{
  "num_hidden_layers": 15,
  "hidden_size": 96,
  "num_attention_heads": 3,
  "num_key_value_heads": 3,
  "head_dim": 32,
  "intermediate_size": 256,
  "vocab_size": 14608,
  "hidden_act": "swiglu",
  "norm": "rmsnorm",
  "norm_place": "pre",
  "norm_eps": 1e-05,
  "positions": "rope",
  "rope_theta": 10000.0,
  "rope_fraction": 0.75,
  "qk_norm": false,
  "attn_scale": 0.177,
  "bias": "none",
  "tie_word_embeddings": false,
  "parallel_block": false,
  "init": "normal",
  "init_std_qkv": 0.0372,
  "init_std_o": 0.0,
  "init_std_up": 0.0372,
  "init_std_down": 0.0,
  "optimizer": "adam_variant",
  "learning_rate": 0.00317,
  "lr_mult_qkv": 0.5,
  "beta1": 0.95,
  "beta2": 0.95,
  "lr_head": 0.00958,
  "max_grad_norm": 1.0,
  "warmup_steps": 237,
  "schedule": "wsd",
  "decay_fraction": 0.411,
  "decay_shape": "linear",
  "final_lr_fraction": 0.1,
  "batch_tokens": 16384,
  "max_seq_len": 1024,
  "doc_mask": false,
  "train_tokens": 147200000,
  "max_steps": 8985,
  "dataset": "wikipedia_en"
}
Each number is 500 + 25 x the weight over the matrix's rms, rounded and kept within 0 to 999. Layers, rows and columns count from 0. Numbers have three digits each.

# layer 8 MLP down (transposed), 256x96, rms 0.13, rows 206-254, columns 0-95
503511486474491489485453550520484527491487465528499492573490499534507490480542522518493512552483497529479512488507453478490445488498460466505524512533506480511484542478493484472527437537528510508499533509550499527521522541489529522468509473512579484528519500509519499501510527488516510472
473529517483492478487460499481490499517503523493499483512548508517509505479518500476510486527442471526514508483489500516524555526466479517484478515443491464496515538506525498496512519501486486508502507406478477518493482515477525464481501475480475500489547481482505491513454506487519472487
495509502519488470490529504505532524501484449469541462475488504502493471478487497487473495534522490470474537508475532510464492543494472457516489508533508487494460524482478464502531527476518497598520529526479474504462494485539511552474493496523511493508485491530501543487531497476507484458
527488472499525516510502460541529532538494467456494497527520493505485487498480540513538489465499474473480523512472477483538587520500497499506462486455517523482464523497506479503525503495523493535475480517532491517509499503498470483512462511510479497543467493489520511549479504451471526501
504521452513474482488495471498495508518538502518481497476504516507503516501510462467474541489463512502472502543476522512459464508479465490496525501504520496504471484478515533521486491477485520486510523498547524501505522491509513502555510514499497495509498498515479476482526502501527477515
456543513532515475496503513496491560525508504510479544491510491502479543435550482509489499487474518522476503526520529460496494537484492473480502481519485523474489514480462533492508491501452533466490480477437486498473494468535494507465513486521465535494497478484410472490514482485497494502
495513495485526460500496548533496473495500528480491489522471451529459537461501562546520559524513490491477487487488490464482471542524474532459512524477504497493526503498501439513479483473492461530490467520469565473474448440519467481482458516481497473535490497489541501513501517480498500487
489457452568522503473497503489510491502554514508489498501507513450460510504482497493517515487523518498536531533449514459507507522493483500492489514515497474491544506514461493478482475522537496488467511480537497482474511536523466508479461510501520534513508566471499472510491501490496490497
492533476464465545459551482562465490504529493508524450487490442467519493489500495493541477535443485480479451436539521490476512526498521525495523553498471494520524485463520527505490506504525486522473524487509495532503473472516515487537495481514498497516507494520496474475459480534522519533
477490525483465531494528469521500507456477483540488505549521496511496475501516536486476503494505501506497502474507451506495469553546493497489495486523492532482533533556541482458475497511494462452522477518496495464481496484522441496536477541501485530471485468481495494531459518527509495488
536495479487482542475497516474541531495507532467466519542474508505509446542503501490515509476474468494516449510473507537540493485508503557457505519504485551480508479519494517517456508518488500538452521504511519525525495550511480527507481501477509488498478503480480547525537514466521526518
465511490503518541509483515533472484476509499502504516499501515474508526530525495467485526532489466522512544470543505511527460483481506488506483470482487511525520452504468505547532483497562519532502504535515502527488477484485525506506523497445453468512491500490488529466530504497452474523
520528462543525489487554505472508486491513503479513526433511494487466500480545446490499487532460560535522545503542536490493456477469485513503520511499503513503526494509491465462496514470539543555485490497447492509502443502517531490478513499471454468476510573492480511474486465497489512490
423513509497510539549502535493472519514504484484523512507536518502514508475501514480430508501475526493532517463480496486491510517472539543510521443529517483447480485576539512494478526510522515520506513490501531515495477504474459520489534505465527485493467498522491504519522531506508496476
531528454463518480509507534544512493510530479513499474470495490479518500493518467507478501503499533484524508480554524465524525500433496511495466569488480450494508456499506496524476486521491517597551529464438501523517505489477559504515559462481535465496480538536505466492478511481478496517
538450492502539489511496510477523483506538498503478521510516494514518531520511508509504494474504503483498491491510492536510548512516512534512499519478495496489546505475504500488484493515504479525545515536490488465486517454503488511464462521542494494502467506513486543461509473466495506496
514492483520503491512511479494433480518478493447519504483519535487511527472472489462452502539481465558498483495515487507494531463484545476520489490452525498498466480495511506553542523482519509456454473502570501517540490486491528491536528504538453489517505496489510544504490498493500514518
491495485526518500484497486516510486508503474512531494533505522502520510517486489509488454496537471498519497541468525518489560503515426491487488456484501480524520482480512515480496500466490507556501480490469503472499501540475474492530523505491530504497490511516485514537460547504506499527
490499485512495486496480526469536493482488531507502524493519505504531515477523467482519525496511509498530483499489494485488517528485499478514490477499472489486467515523487490480488489545469533589474479501441484504461509493448528504532472472497495513545480492476496513529467529504545496481
488509474504464504481482523521482510490520495503467503479483501480466496502503506469476527545491494502466502507506510458486509503493480516493500493501485437460524501485514521475519541469494538497519515524461492526489534540505532523505528479485478536512496506495476481509514524477528514526
468468474502480493513508508484526488510488477492503511497521495504467465520515471528495476490538528449548513488458494545491522517472448490496517493517517545514508472492504496491533461477532469578495524491517504502459466508504480522486490501460456468525474487480477476490504459463497507507
488452536478497513453477495447489503477476460579540486471531511481492481471491518571481513458548491508524506528472435484498557543539482503498477524506514462491508557496478449442521510499504504488458519479486452490518503496490514476517555443470482527473502459478495517453493526480495508499
494466486515529458486516469499502482471478517459478484505517477521475511505461494546459481525519459465506508502515511488472502509520503479506483514508536519503507496499483520458525544504481540525518469496494526541509544472433502469551510517456498508489525493469463468467488523458522438517
462519512542485502511482494463504491536530474517523509524476472482494453518483524531543458497486503498474501463492495512479460520506497504511515516520513490504495522528519514463536476512473463559499465508500520487478513495469497441484463499516481471532504465460482442480486519519568480514
543531565511439546459483489529478518508508537496517486489536499492489517526525453487438490484522503534493455511491468509490509548487437490523480492535516531478477497497495506495537492527455521474498518478473497505495482507471500517512506499543487553488523523510460461491479485478481543525
478452471507515487481499492490548459502510504511494509501492485498516457497511487550553482462507466480507495506480494533487505486512512503506552507504451502490530489495537521492467488503500480478539482505493477499497492524544462485517479564508510513519506473516502485523497507498525497491
479479502517539534509495536504535475495447457503533486494502498485542472546505463511534506452546515468489485505450543542551498520469488505501531489488517503504487519526505516529533526522476480562490539496475492491488510489482481475481477471514478506534492480501543518547465504521496496466
517455471510517492497482495523520471485538472470478506516497547510497510469480481472487491538485507504528509486553510513506522484493502465503512519518486535492498523490471476473499517501531512405474506533484477517472507482520509509515523482536504489500496491505504529478533490494552498520
500516494490545488485489488500495523522506466526494505545471501483477534514470444470478536510512560498499469501478520477542457481484503541486469514482492485446485509475506476521477502496501524548486513530530504495493506480467514489562491519523455521487499524464505503506466540496493508516
531496504513504489503498466493493441486502515534478531481494476516504479522546459466495479494541514503514510503544499503500495487502459536454533474467484488457468452503500500508485530527513548569465503502533532499520556468531498567543479525497507485512500542461521522521524476466502562470
509506516503469494547475506456475461470470533487500485511485498469507504493480529505453485490477557528481508516462469496482463473488489502524546498511531476504510473499479490539496487474419495511482512444506515498508501527464548487530534507511457493482498483517539481504518499520462524497
540487465536509462490463505535510482493514462479532521480533466500502497492490489540477520521466531474493443482518499462516461492462542529499504545469471520512520497441522510498533523509474461510521548513484458465493511515493489472539515477473516477530492522523511489476523504521497528476
528525508501472493495487473512481496494497487511500518492470471476442515524498470525504505501458528502461480467483481504463488477491512488508501500529508520460455548471483474492495475532494469421496495501521530509492526494521505447505501544497487521486487494523470487519547464511530520507
472485529511500468503513486508496537530459500452482493482486484467520518513487491482493465490518480511490495540475499523507562538489449537507513488483500531493529459459522437555478531531490471495474426463452498503520493558479476543500468499458489496533488512538497504526482473475528525527
469497485500449486518514501514519495515496478501526510523554534514500539506502476497462487508518489550502482505485516481502537479489535511481500488492513511481491471496511497553464515498451557497522509465488528562496484488498489524533505511448488495530527477528443520479533523550521516528
529502495467539480497475506455471468487533485473506471450523522533503523455500489466535487503474551500497532522468533497505485486514507515524527543505490510503461494511486482474531520502502488416505508518534495493526463512492460491506518503515506485474544511489480498491504512479462468505
522504466529439522506517521516511488544453515517509513503545460488466471523511509496505487527527472491516529485499503502508501526500503438507468462526463548534472501501526520460543507516509541508535473552546524504499458481485434521525508524516501506497496477462496487491496494469521509497
490491434489508494494523463484504509508497482465463511472509514465518482465475542512534478475520452484450492478520502494515533502538492497499511530495509469455518496465481545444498472486511506485490517521497501511472480445518456503497489521449504532494479503503509518463512498505499493484
472505525472493494472481487509556487488514475472484490509505507506491470471495523481545538522502468463473462505484481503506506544503508453495529522514445467457485531523510492518449474496505481495461461521498457508465526469477463494520546506478521517488537516464478494486482540525482477481
514494492496513492500503505470483467500519501487495504476499507478447543486528475480460484525510541592517488516514498520496503473514547492487531502509521499480503483457514519478496492493477546518498532525503513471501504483530506495535512508496494495474466477507497502470504526524522474514
449523535507524490477475479510495496531515471486526484485485523457453511526482506468460499499474456517493499530497469488524523503469529486482542521513535480481511505475476503499522498534492545501495470487549514521519496548533561507504504455530522497550486527516536501518496486494508499531
462513514515529476492512452499467505476527518495489534489505554505483475458510483477457494535463490546459478531495553498469445505464479496498514468480525484496511469519518510475515494490496539484477512469522485518465494493508510491515490511502468505481504470483513508520449517523493484493
491467481516514472459515502535534498496481470534513479500486484506481471483491507479521480438502476501477514510518512554516488496481506452517452518491494507501504517519479497466489520537503468442494506535521561488505473509502483517477460480477508491506497505494489526496500499474470518503
514470497472509458500488491505487518480498482466517511485452510492466475475532482504503510454479514475487484464503485512514469534511477478485482512496503480520520536497492504451475539497492490573575470531502504507480476469504547470474497554499493518465491474526467503506497527490489477474
513488529507490481484549524447526473529517503473532526478517467504548475506494511501536470471482487504490474474509524525531524504515510488500500513468465443491531501509501497533512510492564511590532492516481487513517521466498490519458473485515462482526481493495499526512486495486527487511
509480496482572490496499533445509492493503485501535456525485469483457418536490553485472490523459494526508472480494519527477475534502479471503490515487450499552517494504508502488512448531458515538487530474469507477514481531486573522447455535461493552491487477455522510489490461555470508499
527465466503531463454505488493515480496533535478511529457470472473520482534502478499492467468486483501530538500486534471528541460437495500505476527530520489488509516523483514542508518490509534491498498505486512506484478525519517499501471520507544536507520476505485512517500508461517492515
453491514479457524483537472508503474474416496477521504493531504487507465487536511470523506515501506522529508462463468511503477510485510491533534484525463479482505521522480481532529503518526496583500556490529522503496489474523458525532477513487500495480497482542455524502533495500550482480
521522510451525502534476479506530524492519523508511461509506520488493486470463503472483515529514479542547528546557454469501492466481476523546494522512499519504456494498493505514501484502496503500456477484515517463495536538550520500499569479483539509492508534512490499525491471490485497510
# layer 8 MLP gate, 256x96, rms 0.151, rows 207-254, columns 0-95
495532476498472534506513483469493523537519462548457495506518474463497496506494480480526540472492509508507492540470512489504512546454477548506507475492504515489491513487512451504510519470487519520466462513474499466471516494506489487490475468469525505459509530459498490509489521487503546517
540494497475479489499467540516506475496499502451519487487502496502462533474494492483465449509505504476498500537464483483464497510466475518517488502517488530531479502474508504469507525543531490498526538524512494532533498511524513493497520521522484495470488573529542522513533485507460485506
491514504478484465475516497514517477463516514499466517495499520560479505505529470508457507513477519527479493524518517530472481510488531516491503521503540489521524480499491512504508488523467517537495497483469517522474508463512538511509512502514508498517503484494508484485476497513510504489
474466520489508498484531494513475457499527496470532516473475512501454499483491511498491467493524547528508493516544501499493454491530512506538502520485520495524494484501507483496524491497466504524486520518511493478490511517521478474490500486523484506455501500494521500467482503520520471477
524493496529490486461511492454512478468523478479477487495462471513517533474502423528527500515480470504493478489511514496493491527485517492485458539522492589505560498473487484514494525487469502476537509478455488509513499470505522511495522501470519518493527485481460505483471507460516517489
522483490494503509550509495537527542483493531482460488478518566495513481531491471471490493480499497510520474481481491520474500495488495489556518513512490536484501471545510477478486534518516549523529506512521481465468471492478518495516460509503508468469552520496495565512504511538546497476
493500517556481526511496511526526478496486483483478460448460496531517500513512475493528507541454459481502484482544513522519492493463520481522499536493539495500512478466496517524511460486447478502511521518493458541479498469526532466492512505475473483493462483521487511491447465473507509498
478512478481499491546495483472513538472440534500484492519537514461503486519502517496450493512540458520523515513468476522534501479481478550486496468474513505528486489518491545521487535487520507488491494503481569549482535496495489553504497477426516487486542500490518516508520525508508481489
530537506522531478544488519497520496523506497451504460500452462508516536537480471527513498462511498502489474522490491479480466493466485490498526531482511456475496500426471517520537528473493494476500500485503523532496506541462532517472512491493501495534519529481508521493551466463520524480
489494480523475487452517495493487505503512484561550436495516496482500526492531492480523522525496495480506518479518513497493510526500487514483492510503474477543484481445473508485512500519523500499551473484475517459528446440477486481518490484468507485478520491488476502493458521511445471497
504516491472528564507521514469474506492533489504508498520469507507523491524485481482505509502498511536508473508503543490517473492502479549535473472491495443515536460476515520521512529493504515492494515474498523545522489487479503497488512472453439493471497525497483554487467484501476503525
458560452510557519536475492509506524467503525517444492480491471513482574513461481525488551458515452498493524551536448501555409483518499513565449510509542443517476529458466562506570466504503529567521531525456558537507572519502515553468487434525510488492467563452520513510524423456481499499
487487505526513493537564509495529444479464489511512497496474490548466502492500526516489469508532452496492533536524521479532451525470534476516475517462468533468513568504534521525540516448481514499504532471477500487533479503503510490467542507472493483456534499547498523490500456510533516470
508513509522481496474487473473511530534495471496475513511507491520538546467510532530546482521517493498503474518520494494551507539518532501527448524497489450507479476502469536460524455421449466568538514490508487484493493530488536478471494468512509477497527495499512486465503394469505559506
474518497504484497498477498530483538485485497524530471524489500479490459518500476542505497480497472486492502514490533438507473485498480496489486496484519503505459500522486485509501517510492484457499509479508482518502509522458508453523492495454511480517523506492497490502529532491455484522
509482499477487481490513510492478484492511473506518473506458497466504525540506478511494503509500499507565460517467502479521502463503500507547487464479503469505471454472504530540491501481516480508471480481501494537508468518493493508534535496504461530535499478496491476510526547459485529528
527523509488488477523495477515498514482548505467505488479469494476519512483533475515532504500517529490473476521497511492496490521507520502471494500470505507487480514524449509503541500536492499467477491512529466518519476518480514482526490495498507491490512507481534494470547453487448504491
526491519529474480458545563472529469502556510494520500486485502467502525556522511466455488452487533500497500474538495542466522472491514494521476529491532476528525472455462512556488491522456549520513513462490456526448489507480514499461491505515491453516474515496495480503487464481505455464
507481486484495484498492505468502471500498489496523502531469452512460478490499533505478511490490493480475499494482516496493490494514540500513504511462468507510504487462494533484496519480501502510507486536492482523523503522480496474480534510488517515490458529488472504469451498496508480476
462484491503528505492521497461462473521530469502522501499516523493495495517520479543458480495505515479504498513457524486501457489473506525490495455503518540502498452470483500510504494463429460493541457487473539514479484482485481519490494517505478507532480494500522464508494494497490505510
495549435512443491499555499519581462542527532444468526452477503493465581553560521477508483513489493493528476458500503517536470528439550532518514525481489513533517462401538501551524465432480517512577510478512559500503482509462484473459489494494457441517476493514520515528466522544536476518
513519484495480511512503483516548486527507509512494488440499452517484487538546486521492481539483535525504536489548527493496466509509566523506464508482517489535455512470450539485553512491490469486477489481459534500472493500482515494465560465556501491442491480514487489467549518457497552489
507540496525448521545493508496527508516472469492498524515437531535486489522478508532498516485548456488497510552498560484514422504476484485479471502454518453499437485513497487479567504486518523497503476497519495511506463478468487483493490457475531467480529475497510534495517545497477482476
529486535537504469470494542505540459470468518507535515474457504458492525501523454509448501497529467498480473517492550505489503490493466541502452509495557513525485518525507545498489476495476503469507515459490519477460524482519507484488498488461494497497496491520477494494505492505512471467
458523481536479524480490480497496464517471524526445495494502471501506488471509475475500491468496497508522466521517513496436492518527510523476517460497488497505533483516511527479490527514485509497474478484467533517477515519526514538458516497496483519484526500507502509510504502498469515486
495522496523547480507479492471514483459509516477518541498501490484510506511473469507504477521475492546523509503534510518482487513489492490492483535537458543492539485465507511497465526479535550487546509550464515477513490509498530504476487495499521485499489535531462538478491508481512514482
469474450479483497466524475518524493461513508502476477496511473508502514445509547487530549496485478510524440467511514512470472492499503538497504515484486508509503505481503481513531485463479477500510505482468527513463531465543497515488534490502480504515504493516478504462474497503564500503
501535498507504560483513528486537481492491508490510504485537500510476530568513537500470490505490502527520477457558496538488484497487488483536482453487499500503533501525469498469510512480506511499506489497495456523506495532496494499470477519462506489472511481446527531474477512490486512509
518501462535495573492572451412519486518575512550460491447526452492498549523527488525533520494493508514552487473537529503540473510505446560521525568468522469541570495429485497537524469459463520514568490463497497531524501506502508510434493549513533492510508559510500474429517449492505493513
487510474504471456495520493517494500537484507525476462489477500481503486507518509487463490500527477440486500522503495497487539500509485508460477512506500458503462526508471486475494491463489488468495489514488499488511502533491516518525487497484518535499499483482510513484529481527532503521
533466525509494494530531524504474477549559509443533558476460482471440488524514519496494488496485516495496513510548496468565472456518462517523481539489528469495523489504461492489552500518518551499521506525519501461519532503499515511505449515537493491463484479524475474481475477539452489461
516485507497517465488533535438470493453502509468478489523464511518498482501523503506467488480506490541512524516541486477478491470481510512473476481480481470502504485455497532519534478469516541500510524486457519482533489523479489527491541497513466480512495533483568468505506508512503477511
522528484494495497522537488520486545562509563513497512503482480524455482481560516517546512476517462495497471476516499469498490505478536471495498533498516447494478501422549523488501508495505519524532589462534481474505477495498511528475470495517544466497520531507506523497473491453443482497
545518493496508475556465487505463507510501510479460542507497509458450548524479513496513556493482455508495481526473475537498485518523462490512468496481508451495487487495479514479482448540518505545474469504526483455534499557504502530462496436487536496453512492506563506508528510507446493508
513503500486489548487476506474490490534530518502488483490502499510515506475495512470511475510494490486510534507480510467514519535497527521567486530521513490538481509472496518504490517528520518524514505505491490521515558488480532454522500491497510514457539490496470516506512528534445504499
504515457516488517463483491496499457522477479515506538513504516475503476491506487491513508515459483532527492517491480511491477489501481544526479504493492499536482494490484497489531471528498529511474489522550523509482530499513466525521515472502529517518483497502514505518511485479527493500
560502542549522552473523496448494527501496499505500498511463477551470547493506465494479530515512500480520491486514478517477508503472491515515459477510456480505518500508480523517500468507484526512484505500496463516471477479502503502506495467486506486516520466506424502521491501497488505531
481486502504506479476544520495497509539537491539527523486454500528489483501492506519547548456475491480484472534478498503543504533473485547563524499481510495522502501493505522539495499463498529510511492491472517484484516492466459501516505502542501473507478498508433511498497513449489495525
526468505490496491477511487503545479500507501502467522514511469487474505500480501518511505493494481492502479527510488502481535542509491508501503506522485515511489463498492464478478485485502497521493508508477507499503497507521486509532507509472519531518502490516503475494494465482522515487
526487527488463483498510449497504508510476486511538543455498497498542498517504520482481486496496485493535455521486517468513472528493443536517468498463513489508504464491480493504496480477494515485476490473501524534493498468515489540487498479494489537529522480485513466526523477526522515517
506502521513485471504472475493515490496525510494542474475488497485520512469478490472499492528517509486492479499488489482496495506539529500471529571494525502485470521492504506509492504481462554510479513535504531495531498515486527482506520502489496491473507496509477485491502512496492496484
475505517514484491523531480503436500494488532475518508467537477500497495504458531497512497491521484495516482526484468501501489505445476500532468519500510475475493520489483501492504502521510509507471451469514485488508507531492481509472539486515522517509497519519525509536516502499486490479
504489502493463517466515484457522545474519542504490477473518505468548526525510499491514519531516478487498521429468478519536507467461528557478505509509467468504458523432516546515516493486524513509530478493479517554474502478463502551490508515507529507483515506514470499508488491473492491506
464529515553526514498491467487478449510514478481478553503457506494505468551490529498505507518463507517491548542530517479513460496495498538518487502501505482493517484511488499505528495512514538538488507480541482455479518484504463518471488479487519503503455477529508511505470486441476530463
526505502509510465521524541434497486515487503484537479461503503447496441500483496479531481469478471509490452496503523532473494493489507488535498542478519442516507495439453467493509492526508491513484480470485524551536476533497500471458481495515497518456494486485481500530491501535486537491
500521505509459512529501480499537487496509467533463474485511537497490533470488468458469510521463515457516483494501492509477472480488483493504506509460498499479525456475546507522496481494494475541494511487534500535488490485534502499464532455449542497506530529468541512482543496528498530497
571540514507520438557525523514529526484536500479499521483439499537443567508514500574440533442530503500482485514516531535461439506471496550554506537494535513525516524513452496504537509514499503483528440520485488522500532533473500492504525497523541471530495539542547487464522460504469538499
521494498511536464512547524531529478444510475473481473494532526490510557493490479484479465503552474509533508516506507504542496466467508485521466489501497515495534534502527474517491535504504519481498507517483516513491503532491528523519552501511499497492483514532499489497487468492507467533
# layer 8 MLP up, 256x96, rms 0.134, rows 207-254, columns 0-95
483504523493482506559525488480501516484472481475511474501503491468480486533500477479509492514472556481488490511478482481512500493457489516484511523532482508500511518471476434531495513472486497489513503508529493531538496504459484481476495440466487443482490517499478487538521504459547458524
461478514517497523562487477468536486502477519569470498481475514509532520536452521538510562510504510527521535470500453530496480455520519496514556523479522481480519507520511514492509472511514508508484491510510514509530487511496475513507469535493492511518508497519435467511495459546522496498
547496524529483438483548482465508480472481457496504535524487486514502485459536515492482516471501482493474503496500544544496500503505519560499505516475521450520496494491514483475470483491491511446533492513492522500492447491487485521492518517543461528508489449511505497487499475472540453468
511465511464476531493492506533511507537455522536520497501523512526492480494515508510534458470470519462500528477513493469504510489476476478541500477509478488504490446503493458524495496473539506502493504478512485515496479538485484530509504519467493514504526498493502495469488494513504500489
514482546468512517502481549512482544499486489498484529519492536495484511502482449533496503510487477498483465491451496477522486534459475448481502537542498521472528546503445530481462508481504488509504429543468482461524517541506506498496515486522489516472548473500472507514518490499497508553
505472502511547517485531486485505515520505473499510501522534528468538491502481464491504466514507480450510505501485487513565502484489495468505517446528478523556473533483542525496485524526513529486520522490462477544542568524535487545496569469535476545494519507508459511529518505486473492505
497465490492486471478548570515522508537513483507481514507494511477502490488504462524462476513488538490517479503493520510497494527529512503485492542472456537475516480517495454465532525514510488503504494445530488493527481535496528496492532507488460512521490525487480509488484509494544465473
532554464547525448524440485454496468495486501551433473541483530525484489488489483487464525519498526481486509535511501510514511454472501498496448520491515546504504517495519483532480557498485501494537488518518518483543537481514519474493494509508489486476490529482509509506532469476486544457
509511510495468505512508444548504484482490522498533511520546524523477474518469527494516508511511469483509499449483489514441545513515480446460557482499449523465484525527494518499474517539533466456450489487527467532445484496516496505512526496517482532506497509496494485492490494512501480500
514497527521459513475492500495521522491516504451434543530485499491481472522481492507498493477464522525496481504477504496489489465513462524511504488531489563468535493531514514474512486513453509507445529496490493563488487566502530521505526532461456510475490487484512516518526460466517503450
521516522481471472465498474492525494496503493513519502501516484502523515523478481470447478507544532444486554521483507487513530479472510486490513528515529464499498537474525476534495488464454518499539512524466533493486514522487511487515535525488515503498475473497489516484528491488532506468
559451493490494478475495560482519500501565511460518496528479505515509499510519497504493505526529541520549501481506511473447514493497508525478523537475459489495548463495467507533488512468475499517530472464485445489520435496457526488531518500435468461509532461502449496450474520521560495505
481472487480512496462468446459508522488501482526504519526518457476488483497524520517533538457509537512536526515485534473508508499517484533492512452471533477540513525510461466483474458533510501501451510503498544488480560499481467503476510518492482497536514496514490487539502487531476513559
498556480538509496548531543460500513507494528483462498451451506526464509506460435498479517501521470507509549514510520491483452469490448467522518507577517455467545482524517496540559481509504555494539480485519520483531510502521506486492536474450545477514498517507521506476513514515496437510
477544511490483513513493487510482537500489519503482447505507516499491482514523523497487514506504473504519473508496502460514472482486494468504499496495493479491490474520504547485543512476489465514507459446504464530499457535489500501529540450474486500521528512502546447558526529495476508494
481484533483516513487504505538450476531462515501490509510490496492523501547502440535512503512514495481470510510463488532500478521516514541469530471459512484493462501488555475543513475542487520524502476488495494477492516502473495501484506528534518526514522493517484465539494518471505526436
474523507526511489547523528514487488462505513500498484510502537508472498475525470455476503535552485455548520512508510513486489500480473514516548477470473479487501507466530486491473502507509518502509537483470486510505520503498476503489496527464496502505496472481492494516501541527482501495
508510479477469511535476514491460535465472504545547492527514495503498526490500479507501463501511511509491497504508556491484476536456506480464460523466472448482487498483486481440507558518507464492484517490531528489528517460483501534488494496542518508511526479442462507493473524495520498497
514487471496491494514485485515522519525519492518508520505507472470457503512543525499495475480497451453479496483494512505531514492508450501501493474472479482496512481508526533493481485528521498495509471506502441526507520546521488489466556543481519478497484519461488502515494498525516496479
502528494531476512528506502541519525522496477520492517493493454505498440481504478492508566459512467522449464482529512554524531517465512486498488524512488489512481532554500500465512507506538503525489512544489471493510522505509539490505511494543524473463522468486520523459479532510496511467
534518520444473498474505512528495521505550494490468495556493562473541497469504534499517538483523479516487491506563485469495500541463494441517507562522480517545487481503529525518480465506452527506520472459488496472493483432512435540474467503516507513460536504527487474539473505528505472518
539452536485474474467521474517514482490512496465487514501489520501553494502550510489495508501530499489494513492450540526530502525501497525515490468505482507505511496491517517492460446505522522531503458493490503512494457484506477561496470523479438540500489462534464453517488501547492514505
505494497490505470472493498525499475580499506500519566519534507499472476529547507472529458484504509506499522536479480535504528522521494502458520485492483496520518494486456485496438513542502512503479563521482480506502477527512507494514485525484449537494509518537489518566546445513483463455
531471537491537487508487529519477515485480505490509554487511463504510459482486490481543515470490464470486468514497479442484494492474500534468480528499478544498500530501555527450502519458532511493502522478503510466539505460485478510485520512473509489487478505515461539491529474458459498496
491501536499510479499523481497478484550522479533507509501488541493516477528547485477505521547474429523514500532531532464501471507486474530505497497475534479533506492500490483479494485532499521486473492525499519490518518482490507518501469525512523486487523490489523480487444521453504509517
537471504461510486480517463491474481476530527497473458489505468550473563472500510496505493523510518517517486522485492495505506427546513506524525482491505504493510496488538502513551505531507514524470508457549510485492499468519494521524549510507503500458486507470486493464499473496503494525
472503509513475522508486484472489486502494509509495490502424476483506464518495532464513478522512490450516485493516501497487482490466526457527500498483483517476475551494481467472531517452498490542504525525473566516494499506499512493464499504495509480470473472477501502519536478495525517496
505524500571477491498522523515520474514458472487491536527512494478506488511474497491515493515478525468512505480513464522526497475491525463508511495493476542459530499517506507488490505490522501509465475519538474515561500539491517524516461489510525518485512498470460488526504495518480507475
492533523463529518507467529524486516536494488498510514495527497502500520447483501484544480484504454452514507537514455487524515528549539500521470465514494488454461547534475503491500502525511512499412484497527534448498509509482501550514474483484539538477516486429509485519513530458479497538
492497470508528509538496528515515484500522467482480507526507492486468503529506467489549491513530535505495491484491506496535507505545525515499506474493484496490528496472512478446497504526577507467515492546480488483528510457507487539484503556503481487481458499472492535478508483476551477484
510483511502518514491474548504503515528481541509487519519465500518471503456512532543513512493482457519471479507484464488513482510497528495497470499459504516459557517523539485524548491551538507484483502491494508507462473556490527567490453495483508522498521485501489465501475473519516467482
518512502490485462523485529486518524515475545483467502528478537490463491486458443490426460498513498516494542512547473477458491509522491441482512448506484485475502510512518503490495497479492516473504470504483528487505487519489508524509562520513487465527514559516518470521522491496516506518
546486535437544522478484468497503523517485485490494518514538516478556514548458501463491472484505514504516470499457494522457482496488468532515526471495512591517482501516490468539496540501522503512465434471480464517497496473464477498524458533494523498482505494471449441498489508528547506508
484520515488458486464502485539548484525492491480497482533472516536497528463490524497466481499513514500466474494459503508465483498510542515515583536541494537493489487489503491495498485509478486456521515481491477533501491490512480517494513514498452479546517542497522502521517539512582508443
512460472480516493456496468466514438482488459518513483441464501554479485492513486479527485511473505479507462507488519510469510515472507491521493498509485485514447546508456523482502539518488468506486499503491498471486476486494503516458519469496477508501514530531489503488497473507462510484
529490541497483433514519472511520494501514511554459495463484473523491528510511505530479488478488490518470505506512547509494505553508505498497514490521541442476559509503499512515464488519489463488473522483481488473502483505513541470518504526527467503493503529525494492494479491520452504519
436480474489509499472525485522514466507512506488535497484473483461491489499505502574494471485517462511493513488517511494536502510543468546499471511482520481496488476474480480466530483527540509476472460529495506495480465490482488532487475497493504523520482519506518515504523492509509477485
550500450491491511481500497514538459476516472494487505516589477491538471508511535533497452511521545487491484502501491511415515505506527484480467486548480488508523484511531497460477470498500494522508508510507484533502487511502504501496447490493484519516522504497515506474500461531518530507
499478515450520525499516515535467503509503507527497528508476523489533459510484513470522521514521494479472485465499510534484487510499507500466480471493490524484482520502493492480506524503480478478448476519467496498528521499524472458445493466503497502504503485529494504512507485515481506497
561479514490512468545498481534471553519483522500533525502482526527533484527480493460526481507525518539500479537455491484513467488547496508465492512480503519491466518455498503526514470440501518496506496506485484482505462475513488506497540488501522473506507531480483491496508527461502479516
542483449496521532501533528478476492465507495495484474514519534488502472516466487518523513470469510499439471483498517501528489505509446541526472487515503469485537487550504474510497499497519522467535502500478460510496507495469521482500503480495472480501502466473482540514527495538458511503
480514523540513509526494477489487520475537517492506526452497526497511476510499502508455522493498506479501538537511495460500512496515486531478465490496489481477512514495487509518507541517488496500509540486523479506532515500547527506494476501450579518519481502528490485497520477524500538520
493479522484508523475480513508503475490463499502522518534473529495491523492474530507476496480525485492472541527459494486496550531493457489546514471458540506559474495507480492501535531515506498501507534485468481447501509450519510493507497496479524470500509510538519486474495512514459480487
497484456501483524472524454479476485477532511529504524455512465482465479488511447495509513476473503475477482534462504481449516511500470513463522503546512481482508530471541490475500493525492535517463483545473537478482495510489526495484506522523495525504555507465526491528493517528499504494
439432484555564447415469489475494517525522475546544502501509498492482480495483515585477502472521501498475548504504486538474484514535460500492438536461520500544474485507462511486494467504471488511502506519526481501500482508483515480498467519461498488525496516522579541477482502512465519492
543540524518512454511502518489501490476449434469533506483495490476476477515494501511492505481514513461522482530487497509466477473485490457521490484439474500516525463484487482488534486488493484493477524526519499466503473491522503506484494498494500495509504519499550477456513508494508508496
493516487483492521510469494507523500521479480506486451519555498500504452495493546470524463514487511452508421483439451490497525494489465474451496477502449504458483465534472490483467508570533492491516518453507478540453502457507490510502518491461480533521496489458503512508509500512584515568
492505524506507517504521499496448462505501503511487497494508483478537525497534484511488504470470517457465472515480503461482514515479515477457508471498524482504515548520543508490490552437532543526512506478519515536501533526484522533508462537515493503479538521540515485501517522478480532467